From a checkpoint of a small transformer trained on Wikipedia.
Architecture: rotary positions, no biases in attention or MLP, untied embeddings, capped logits.
Training: a variant of Muon for these matrices, 9961 steps.
Each number is 128 + 24 x the weight over its row's rms, rounded and kept within 0 to 255. Layers, rows and columns count from 0. Numbers have three digits each. The size before them is the row's rms in percent of the matrix's.

# layer 2 attention value, 32x128, rms 0.168, rows 0-31, columns 0-127
104:116095104152123133118133116168154131112161145110126177136106140121098132109119101117138134154135097119118104136140172117123097159148124130093111115107128112139156107133121131126114057106148126133149084096148124138103115118161101123115114112143106131116111166140077136120091130120144141141141138159109103098161074080148139127063155146135160129162078166141111102148116122169068132098136
093:151140137159147128172133152152154158124115149127151149158123073112133099121153134141098076145147181127123119067153136132104167124123109140135146124139127109135141150102123163134138090133136130116121097084146133128109118135174068197112114108117119139097135118136091102153130083159125078102136120133147128137108129122136079148087105127164137159146158091108101149148119130111110153129117
115:152163168137127124104173106157139101149088100101128152142127143118124096136104135137103153142112110139145129144176146157130131131173103092113140101155085131095093148131093123155110136127179141113139102104135119139123134120131144157118178081111141139112099120137115116116111106134170119130095125131106084110065184138113147125117108140108170140161123146153136074109129121098155141178137
096:138139138103131138106163134096158159112140167167078096174100112177115128142087128141128113137111106114120136090166125138182123119113105106132087133133071112124144116125132141155099153119131173137152116135141163137161137146111103086116122127166135125130128131112130150142098126119087082135160165148106146145165168126134149137166171128132119117144132139117118109154113135091152199136101
094:137106105188136130159143138099138129109157133155144095094130089122135127114126183117134094103138149150132144195120179177156115119151158110131096122103132119112127171119121125156119088107176128126152148139118173138129121109141115106118141124140115144121121123131144143137126113149131122117119153159071180180119101105101135086141093157122121163140149170108133172141152125124132079131129
106:149080105158109105130105125077136129132127110105154083162121145100164096132115115138138135106174107136146126112124087159125086131125114129144152112094135107139099100137138048126132096150136124121121120099122077163095120144164138200122156081179138112129114087152124110137131118150134132156100126134111125119120094113153128118138185142124102112124111178146119133126123144149141149143134
103:135143134133129154142175148090164135134159140170142116145101143106104136144123155118131167115119120156089157172153084139145099131112114139147087166114174163131139115122135162118122157134154094118111111106126113126122147124123126183150123139139124139132131132163122062107168129121170127147092133123161089102132119122103136089096143108182071147135143121145073104141117143137092135132152
094:109095117087105123137187142107166122129138108121122133160115141140098130143090120117143129131161089077106104118134144144080132127083117135125119114122114126149110121102110164160125068114127103132133141125074126104120102129126121161118056115159132123115089158178182108133110142136155117126109119084127128136129125097156129092121095138120174109122116137137152123072123161133139090116144
096:130109156215129148118141090092112132126129121136110111074157129154146084125092106153124117136119092121171107124139132102135120152148097116153103139132115106170130129123079156080132098136098122141098153137176138151158117129164129124111133149126131124128125114145147178135124123125150145091128104095148123094070104096132132152112187168114141125116129131091089134138106124120129142108160
102:122132149102111134121102177096155132105156157129148123082105097143144158133123105179112158101172129151120134123096131149120113123149108174104149119096108103117160101133133171137134131115121133093113132136122119151136159140068176124129132142097115139144172117143123092142114116100110084133131135111112111098090110150142142138157094097126135128110157205129144085122117152125149120067117
102:155172115117139123127128112068105156133098137108122138181141051129125110106163118120154138143107128153130145153102101100100098113133153100159108119109124169117115138136123089105113134125090164120116162176118122118136134116124152089146109132127113141129110165164116113135175114105151071106129122127082165127176108117172124146127136119131074130119138102088137099152117105149128127149134
098:119126122137145133090109120181086144131098138115152155139147160119081132111070144131144158185149148077141128147150118126116113138146069111127141136135113137128133119148177190142107156155103148136116051148175119128128127142133185137114134093147122126095121114148159152114128143132129129164147137128095146134125078180125095123143139116139134125113157126125099121140117118167124128129133
100:122209133093112123141189128151101118152140146097139165142101100139116128157137134115137155145135129135102118132137116147171124118099094117122105114136118140082110145127117121127141041135157104127165148140164121135134132127111174150095159097107147114120139100116150125128142136118071166083138123087107115129149131143138109130137168101182117125166150147116116165129106125134118126096148
096:117123088108163159110111155146124142126098080106134116137120120113157134092119097128138109127090120113119101146111155160130117139128123140133094094143098092067140075155132128138114156123126090145127183153132110140074117118174105099088122150148132123142133119137110140128126158151136154076123119099136144076186117131105173131109124120133120124158145099088105116141095120114159164167144
105:116094167096135108128153130093084127133140159102149139165124182127140126163125131137104140119142082173110139143110120133146124130109152117141142108124147174181107083137141155140129168107147167132149148137100088128137098152138153086155125134100129128102119119101117160124177118122106107134135100074140153079090113099151143126125077123114120115136092133119096150121150135142111175161106
104:133139112162128136119132146154147133122158137142144148131143181143157083084124123115063204128087142153095141082208113123138134108112153127143137129119117104126122090149138145093123122122131098133117099144125138128141134140106100108122098109166125142123124157124142153125155131102124137134130135117165160113117149151160141089157135162135117113139155134151176139110115102073116088082107
095:145167133114130104093159120110140129120140085157166118110124108132124146079146136111096150159121176139142145114094087132137116146113165111118141118134167126167140112157101144128122111154087149128112096110139157160142126134191155096133138137136145130128119097103137118147053136112134141163126137170133122155108166112115183152150109121129125097117090072096087137146117114094137102118130
096:087149139123128112135142145134138094156162126147104094158143155134117125125142097136130138122148139153135098141111200143119143137140085135119127184127121123144131158054126126172121112109188140140111117175087127154106160114116136152124107138153136138144103102145097101139115128093091141095151113129164158113119176154150133129119142106099123094136123113090168151175141169142126121141097
103:074158155079117119149132116171167122113136154116145189090121155110113149123140091136164102126151126135128157114124130157145149127107106116144093127152101086161135096132160117121142144115139156143116130145135144130111159117144104162147095192124121091124135153123158100112127136119132111099099153160154178116145125121140154130198125133136111153072126108134108146070130109108144130132130
097:142109085156114132149141200165131100128098129133092133141143110128108089157140097093151099145121165150121159147158074118117148161128154126099143131155147101086148123142141184136136163164146173156105126120123122126143158130103153104125146161130119151125113117116154146132070105125110162096134116140112138131133112073160100133175129141133162135119113160111122104144133142107152133087136
106:149130126095132129123185138172145124126160137143148081178135066118022157135155134146146121107112115152139101078164100114136143141162143114102165087114112152111118101141105135147109095124100103125120142132181096137147154129111130109146125113108111132160140128091129145132164133125117123138136119130124090147132142151144139115153142138118137151129152081108124150140143143136084125151116
096:134116160165137113130106129074159116127158156132160138155125137109119126129114106129131111120116149083097122089134108101130189125106133152146065087140104079175107138129145106145137121158138109088114105143148108130124156121100131137146093133109123140140142129094123124116047131159170176131158104104084113114139162106148140106116118067132106108158145145137142151140114124128128108143125
097:108079165178133146130137156087134090126125092112154137142136088106125126081096134114123136123091154125091130155127103137105093088164146111119143103175091126128141131107096143083135108132126131142125139089135142115136145152105152106181102128137123144131139147104142093117146129086076146109110154139134149091147139187129100155133149114093132114133160086126096130070124128142136129108140
109:140114154131139135122193115122105122139128130117126129161140147110109099109083117161128105170150154121116099178097111104133170127111131108131105149140160140114134120141099124138146136130141116105161179130141098115140093118146100150093153093122122108126112130085099097101142094091069141183137165094121186166099120120129154137127161155138127124095121138108177135164156114131108136136154
104:151154140112117125073135132128127149116153125154122141168113132146126142138074112093144085129157142143120167136099151119141136111158104121147172106166217132113155170130148096108138156117137127135146142117155143112106147149140160087116082148147115130108120108108095126120133141155132095086120085095130122116131164098128141144108166115111190127115139114138159156097133133111097147158111
099:141121128109118143138131101144194102116091128141123127122145128136144115147113118106133112130147122150135128158148167123124127115127195128121174117113148107167143095136126140124133112159148108125113099137127094114131114133129170149111190123130145110129130140126051127120147132136156140169181149132088134125137123074115126115115166154115117148133156117145050136048131116127147119102104
102:110137123101124081132154100110141114122112167174143144145122104145112104145090134135140143143152127136101112137113093103173122148115120189105147164121143157146149126121129137114148119124153125140130135129129141123139106101141117081094151088123107141131119120158103084127160136142072151106116114193131063119129090097159174109159109137126121111135195094150170143123141154124146139148125
095:118150157102137111154148117077139117127085161130166090142161167122077110154157138122115149156136145105149150110144129122129159127148120147140161140158165066085158114088165118123124106134118159101115129130123107122108096129099074110091119152118158144135144115116139145118177135146121124175078154119113162072159109153115108109147158117116142111150118126142134125137121113095122106134164
093:109108168149117115131094116145149162129132142122159182153108108120160158151139104096137116132134129157109109122132132181126183114102132123111121157092146135136144181132133185182119118104106175153108135152167125145162106135111121139137147121133119144100138113126133102130135137148121157166087090158117175147165182169085147113162153115117159091136104108151137124117121129147149123120116
101:146128096124122129151156122079113139125126153088125136154088109126186120112152111134138122133142151084117177092153073118129102106134135146119139126183144124127137107133118143130144110086163130151129138173150137147118151113146136124131108155120124120116107137092101163113137124140090149142106092164075100194091123180124106146132116120091090133177124121120108086148141140121129145095109
095:142098177127131144137145141140152114128101115156116137092117155125158133134141173102111083135097091138129128136099123137134139117118131124145177110052134083100124107113163154127140152128129139126133081162145141111119094136198120117108105144126152126142125104138162116115101139153121113112106141109118108126131120151173147147150196070128081124147149131137150112121113112164096081126111
099:176107134098074104109146149134121129141128140138119120132149087151171120105136103143138136156154158156139119119143147120127140144142118167164076133133183147096080169096151130144114136109137115115135098137159159143125114120119139085168078067121112142135122135113124097128187138087141140116166139138179154128133125149127139150156098152143150124150135136125085093130140130132134142154176